Part of a small language model's weights.
Size: 15 layers, width 192, 3 heads of 64, MLP 768 GELU, vocabulary 512, 6.94M parameters.
Architecture: no biases in attention or MLP, tied embeddings.
Training: a variant of SOAP for these matrices, 501M tokens.
Each number is 128 + 32 x the weight over its row's rms, rounded and kept within 0 to 255. Layers, rows and columns count from 0. Numbers have three digits each. The size before them is the row's rms in percent of the matrix's.

# layer 4 MLP up, 768x192, rms 0.263, rows 681-714, columns 0-95
099:112144163132123186119175113136116111119137124097168126131096130116108147111088151129111105129179113050095144140136128103126076109103057150142159134141104131155146165105156082147159171130115152165127126146074101080149155153155058191108146133146131156118069105175139089174098138114192121170
091:088168115179132165087118131081117116152107154157151157193160122111100137093109096158150131121137110147073127143128089093140124127100115125171134160051145116092185116173183230128173158143118175144128086152128132138122105158109122121146115097130101084135142147101152180164123098118163174168
098:185079104149187157116126129183133134129084135126136090124139133158142162009145082179132105185137073118128195111112098074072158160118148160128140161116098144121082110130167108093076158155087111130104128109151162137092088070161079177142078151094151095186103133097095040164111099101127144197
110:102106121152133167137168177074144097142184144133164167094066114082130164199123095092091152104131129139162148096125180093128085124152126102173122142112115056123137169111160120143112119181144048070078081137152094076093145109123164099160128161132154102106079114114122156132082133123128146149
103:166100145150117138112164147087140136054191084146108156152171104107164104161121111108112128118094167155124166093084156164146085117131144155069176157149132120123086127081104123127175135143150156128055147140094136105093075127111119187171057145116118143165086093084133140124130163107186093160
118:106051155136083150133188133115158085130112104140118112113114230122098116094190052136122137174133107144088154135115149126160168131139147154100193151100140196142150185121113150128115160176101125102121094089103113114181103117174090159136186160095074167145088122079172112185119198097108143111
090:108049131088148123127145116114165181112182097155151157136089118125161135165136099109184114094160166180164195118083125062188091133123096190140121105122143093149163200143058120170137062159148203161103133132182137118083070103133161094092155150139127205105144172141074146118087166121120117118
088:111120129136118060119173089142120091129116137103164098158150123105104071104131139205121096157094119126158095154135109110083081091127124148199134139099117099104165187085148117071161161093173114158117149111136140160126150149146131126140202102151055197118090147140145124175134112100165119091
094:122059126167150084101118109115149127091132116070072101134108170137159165100108068120087124154101114089070145149097151114129155140176085145168146130132134138102145118143141044178127155148152042126051119154095097109125192073124150159136152151103117120168204126100136151152110138095079165151
097:108161134169105116096129138146056129083109133119184130083126207094122115161177145175207127096093162143115129055137142108094107140117102076137046104126111154126162182122137104168126152182167156161127127147089107107113087122130118176173145155187166141104109149094139156126144170146107155185
113:061142138130173113146119143104172128129153103125084125168193109110116046146115119137095170131168104129152110126126168125108128098158165090151098113184182110143153125186163129139064110198121123135093153083153158134109171164172107122152126127095163144098097149147160102123104149128156130118
113:154177110134123124122166130177107173083098145123155084128105144119161172141084124094135108174133148075124191120110193160124120110085131094155150128124145121083149127167130176124153094126123161108104120122151090124162132148136140100196111078167110159136149155142175098163170155120113165121
102:095140123108119148167174098128118175134052196165080143124101181063095176107120128125117067072137211140139137110153140143123153100125157123144148106140164129133226116167080095202129189098122098124107120117149178143104154166152087181070089118191126149086109143111083104129149150091120154133
096:076121172043147137087130199070103107098085090144089132138163130118152107148128148122108136160194145104166132136197104165178097181131095109116120070158125146101203166111159064094117137167101164114143052076121095178084111118150175138150178148159105146187120144132184124094163162063086155067
100:137124149132059083172103119081133124095162088108196172161142108117117179086125147117153160098172172116130120102111124170133130119120113113118156127086132182089146114094136155134139133181161121161153154151127203172082186147125097121126087124161109099140147142122036146140177178126207109168
091:155161075166113111156129145107128197059123073106139162103161148082098099160178112129113126141132166155115157111123150097136111072165108063143143130071190139150072138148123108132148175093113103073124148169085124134078101169105132093181209095143078087127064169120177117150081130099174111134
099:108143148149150140161101129086130111187078136113152122146148115101106133105084144131087088111118071139082120114077102093096155104162189159086170128082145197087095135114155126104170173164144158143120103117180154092158152089157182149167149131129139121128113057037110111136104127157164129159
108:101145148152069116143097130128108118104124114112144186121089114096119149058172093136152129142077108111079129168109135060120140150123183082110181111118194150111160099068145083063059119127079112150078133137141070090130106149174154110164041120157100136084123158115144150197116167109105112147
097:106165158071140142144140177101130154110124154119160151170095072120125100085154140061121154101124122106116069066098155113120141121188147062135165106099124216122102152118106106099103151161128170137080183122144135122121082138076133146109182129141104141120132161106170145119160172050114150159
108:093155137102081121105127125141118087141134127125170152214135119157124126099196127170183095122125085177162104173192188146060109141155147120114101140104140129120150085038100158121104153129167081142083095144141154147121117137195123093161121076064167163145169122156138119154185067123187147173
099:157181150123103088137104170127093175169097090094104198149158106160134088051123132075076115149123177130071115147130137126161126154157115113127105091147040120086100135162170151089142121136142154118074132144126151129108072163145164152131154114121147142172141084119130156140147135077131111090
106:146142169135097115127135148129187139127109127147139164104127189144072167119102109148125149191132137116107169131115121089116116161104101122182146093131147172120132109122081178211172096149144191082101150108147137109141116134084070143142106159100148085124049093150101110162139138125089166105
084:107156128112150125117088121148079133091113164156060142078072133091110086201142105100147123074195171123170169100131180143162149117148164134038156144093114100173175162122141142086190071185139133114159159159076099111153133182131102109127144123164132125141155162118142154184122158162143116087
101:147154088176128065090085120173162160073146089083110138143095203128119126055144146102124136161108165153125107160126149148148081078145133148087124142073117137212120166192078183115138104188062106167151132107147145064120144175139117128114124112185057126098108133164171080131093113157119184184
104:150140128125133116115161100112107143170123092092152092138094110118097132085094125197128095102158158164132155154174119116146127119117108163129153121113140111126162149075084147111150161145113157069140169161150110097108102136093158139162144068116060119144095145145055123171085102224122090115
111:160154165142123104122154121155115104162121140172079115154088110126158082122136143141092118121091179128115126081153056122117065091070108119113118142078124147107134090113126138140196167181079125147092108112119054100086114098120072151156111147179176129117104129160106127127137121188116086104
097:153186148149161124189088089160162161103125117203154132097099109132155119074113148138145133212083116154163146116144109138158080141074183133160153129044164119127125107114080139092133164136150125141125154113144144131141154121094127102112136192134125150109111159154144119125181126118158153089
091:060142159147099183081159133127118179099135151090140105099171115153088136129123117145104075187131088126127113137109110092124096132159141124089149114083153117142220122160092113073144164176194094043128111158135129176103116124107141069136048200152157048147120144091097142173110142137131100160
090:119101120126103174139110177159114158107166084107127216164126171121157160164122113155135103161150119142085129118155087130173113111110140071173154140079114113142130163077099074103109112146082131094192093118107111150089084145139177139168129130118141160122149132117097160148138125140071144145
123:145048142082129154129108155125159120095145120128150101117169118126128111127159123091149184108158151141115152111119176048182094169074098192170145125065171115125100114173120190171141172143207124119127105156131098099102123116188104162130120130144074166143147095105099140129162156102088079118
097:135133136108147126083152166109107115112178134149137137159118143162205090100099084096134108077126107158151155142055130086154108130133169151172098145106142167132119140146161126065093155133093151132193085125155181125098077159138147122103151158099131105109151129080087118150144138086098097113
091:213145203139101123128090131142116113129126109096112172141118148132128183087107135255178151147106150128132165093166106101126091140112081119142136124094118150110144104095113113126125095100133096099107158149167125080154098123148097148123169090149134143077103091223129133169132168067120158174
094:087142111158130124150116103125156162088091156139135157155133149127149161114163126077163128190186192121087138104173102105107081094121083133169148136115140107150117154168189139159102112117121119123150154074172071117147158172167199079128169087116092123174117160142198128130138179159106170136
095:110075131108116182064108154100138181139135127130122107136161161089107128126089110112061143168189135145206132102084111199197119146109145169116136143140094147106165123122095167107138121128061142189127111130120139152172097103131156153146171132153091164115062093163126095167123171099217143089
# layer 4 MLP down (transposed), 768x192, rms 0.232, rows 681-714, columns 0-95
108:098155069132118079101109092134141176132152138108112150132096101120093173068147099071125127135062104164109060083077158137139098156149111082089160185108125115112170095112119113150156129139124067150091115131114131137159064091080209076119129182124056161111134101124131126071137126079153124122
085:230114149080145096155106116152161090059138103122138159041133133156133152171174108150122122170131140115182119106077132163134150125118131124135115132198128144123057125089114065103096080175100104142141119125099127122110104117087129134113078140105174141084112139133103131090069115111128103084
104:153153111139079149081125092043134053123112153124153124147156114154161096062134156137112155106072122095110153123170160169127109123163100134093172058160162108131145109185112118100146121145106157124151139192119126126142170176114045146082129154181128121118154180211098156132166094112175149107
097:135090123159114114095152094172093155098113158059078055128160111144122129187178178174145131167126141119126143143152111073113125106110118091115125140125173111151090132131109079086077130136123197148110102094115077080122117141105092120156178116151167170086160117115134124098109102115092132055
099:147188199159154166185138150147123170155092149177145156157113175175138112152141109120153150145129154072182126190208146147118155133148081078151144120061098103079113125127122154155165116109145111092131155151215108072143154133141150110119162075141152142081146142158088186112120085165123075129
106:130164219095127143110110131178140147117161050118099140180148147102100109088150153115123132172151149150085161106130099141184131128162160114119110103099086155147124102117125089211105144175143147137145166099106082160098092185060130173103151145148122178125067137080173138070127149168127144092
093:119148139149150135111152119168109095112124141095122085115084167189122133133098142123132083185071104155142085130137131147179177131121144075111148119090106143156165137118151118080132145062132145195180072128074083114115160136123069162103131112140139087121133125082076142100122159154114141161
098:167132135115214121097122101123061103129164149113090119171127141106150131122182111074082103144130120150147153125184190122113073101113148089091137125143089148151144092141117157140168156099100075133138130103093124096144182150126139091139097158152145113072165158125180099123130150177136121114
095:141117114122120125100104179070180056137158182087189164130163117161192131077112109142221125151099173134130065173084102102165136139101110128144154099197139106134167129128102102152076146152122098129159159091119112129116103144105160199130142180183168125174200130167127143159150109179146141089
085:160107117089142119119197093085131079087180123116066154173158103124146140108144114147083140168164145194163095176117167147127093126167135200141129119095119146155148132153111163128129119110157133083093154103123142170162151137068113049088132078060085048169087111144128104106118094079184140090
110:114152155100154171120110183155133058069138109155118063097172107146155068167125110152119121120076201119120154160159085169192130142083118157105103152078175189079149129091075081114112102130140162139150163135152145163147092124101134132075113099124192173101160139119146114121040102140077131125
109:121142089086172148183130096138150140077143147153132090119107076094168119137133117134126116123123180089118161122000146132049113142117112100127121151120101163058105148172111169137116148124190147132083152101145067122141123133141110123134112115107087114109192124081197108110111138072112152121
093:117124024119098146068104141100073071119099133110111138128166065107164085135082136122129093117096115108089137046148076168087223145101138108137126165162172139141090130169094176181152144070123086118145128113150177115132106092092104148128141112096148125109165120111078097074091122103146082124
094:117137138114178176132158100104127168100099135193087128142161113178069169111073094126117130133094085152141157136138173125177159127171088098147126144091146122069145130142115129127138080136113134102144170210102160139150085114148119196124117097090092118128076233102173173170134080134154226078
099:099166099182173113106101135167159147101124154161101133124173117084140104126137148129170184142117127127064127184122150128119147168125092106123164084141108160113082066142156097157121110122127106125085145125121123113153111129033168097138115130053137178112034153106132102139125088129135143122
089:115070119106207129137130158166155076109127162129170204117076121134124163175146130127072170124190166070118092138120109113127126213099123176106118155178127109153145107060167106072151167142131126143138134101110156132093180146137102159104164189078162135112146170191112157128155073126103141122
091:158101103123081135142011146140105094132201156126159097089226164148127130118129152089139069087154171143130138147154132129140110107090084091151134069163124120160126077138130146096144161134153079157106114098111051083082120098111097118128093148162156139179153183132139137178133137158191142054
114:107079120104194140163127133124065124153120127189145126105108115120155083151152104151146142159146173190123112099159104152107172084102138119166081099105088124145153125156111144081156233141114126216187135115200085098119117156135112075155147132196101119151145130142084114143161146125118152119
104:126121120095046137182132098140142080104139145122137130134105112180152153122097134071190136107145144097140141119113094153127162078113077097149109112087105131162109061151125132086114175110218186169141106157134170156145075113131096106114108115092112080108121126091164220132126130115115144115
104:166096087111092144150114093112125151121126128156135143163187111146002125095210119112160169111123106121110097130139161144143156115086178090114110173128180151047103073086058166145141117174132110112109187095158107145118176091175146145124151088135098129126139148148140098090130088140130171163
102:067149095097178120155130136158201148097111154156106189137158156135073071179104089164104118139143115144119121132145145135130094137124148118148142135186126136096166163081149249159137099145108108079086121124142162181121079160111191119129088111155143128148099116067072142126213071173064082160
104:106124101097152130140150131149098131162104073165128128151063151131101098120138129147136162084114152139118177154166154130184151152150098142116127128100092189140148184143059074117128185083159043110088124154114126134114207067147186088082134124139198158135119166143119174103185076154163094139
088:100130171094126119093159111143133126132108124135179138180118071089153213105163046097132122093140119177143124143128079134150114065155188085160080127115111162139117060152153146136083198141119091089139127114133078164147142090180097107188095124132157120123136058087059127120130146063152153111
090:101079089156151126119138110104046160106119121131115087086068120090124122079131078124127149109114123179114170090094162094142146133123130127087126146092097060118135143170117194139155167053110114138159148132147151072127139104094161164123114173104120109094110106145156131137041102205111168123
097:101166042164131094084087170158150101103179116194178150170105108155103130154115154170227124104165145085104097121151091107183106138091131076140128127171126145106132087097141192120128134130099087168141143188189162105076144108154098157127108174132159140167166139112097163160144153071090125111
103:120146177139104190107040160101126091163178086143064173136105106071105175116141129096162094117168188128151118127160125155091173135154155137145135161118119172129102103075154103170142118094170139068119120115112077162163119095122132123121115148103145114100163101082156127132108153149129122142
096:101068090102150103098119176091130140124159149067159145179075098119091183143105138110124103175178159135071137137125116085131148162156096130137070096116155152128116156151130086145153101043049108068077153176104125148164145142149131078152125121109114164114121169103157164129039109159158143154
096:178137117111124061157157127095122107111092109101165126111110067120123131103128192052166123170141153103142153177076113082120145125113099127151090174202114159149127162112113117128097129080097156133063081085153140142102104113193162128108135135134156128173118112130126103075110084122104135118
097:132154110099130126135142136123064108144186082143150093126134130115119153127122115103160123141057100115103140124146153177155127143121133095135089083107177140103108175107152125128096148126079132158129072061109134118117120172184152131110102159093092218113097179148085089086105088095115153126
100:155111084186092149128145163109166137105100101181156087086142092128086134100143185141169097078123101084070175132139143087184151157171166115170062170107118069185107082165108109069157188068156125147098166187124157138174126095174117120097100139159166151086149122119112110083084126144161122051
094:130157148121083140156125135077182086164095062123140083101142131143106118063081116126128111124126200101157135142114099090160148114057097153172138146098127096072105132133132063159107113094134169174118191111095135081174130105140107159131048116144065134137161094123134211109117061082129084131
121:116167120129136122179151135091069122135075140093132117151140101087141134155147097160102104113173103118148159119128189124067142166126189115167198083082101135177129144092208217125087140113123191149140054159141154177142099162137071161171108145154158060108107110110168088130157106057118163151
091:123092123115130122169109095142161115147067146105141088158125124117096111108115147061140156139106115110126138056115065105097183161184126119115151195170123131100109128109164069137089109121162181131116155056113135139085134162185106108197119169116129143151064152129155127048126175203158117080
110:124068103138076134145150156118163124154171142178140055175196086108116150121131153099121140132158141086159083153114136146113133119048154170088172097137144157125131106149110167123090123088107075111144165147156135109080111073058168113168140137111139162119093110140107215104113143131150104125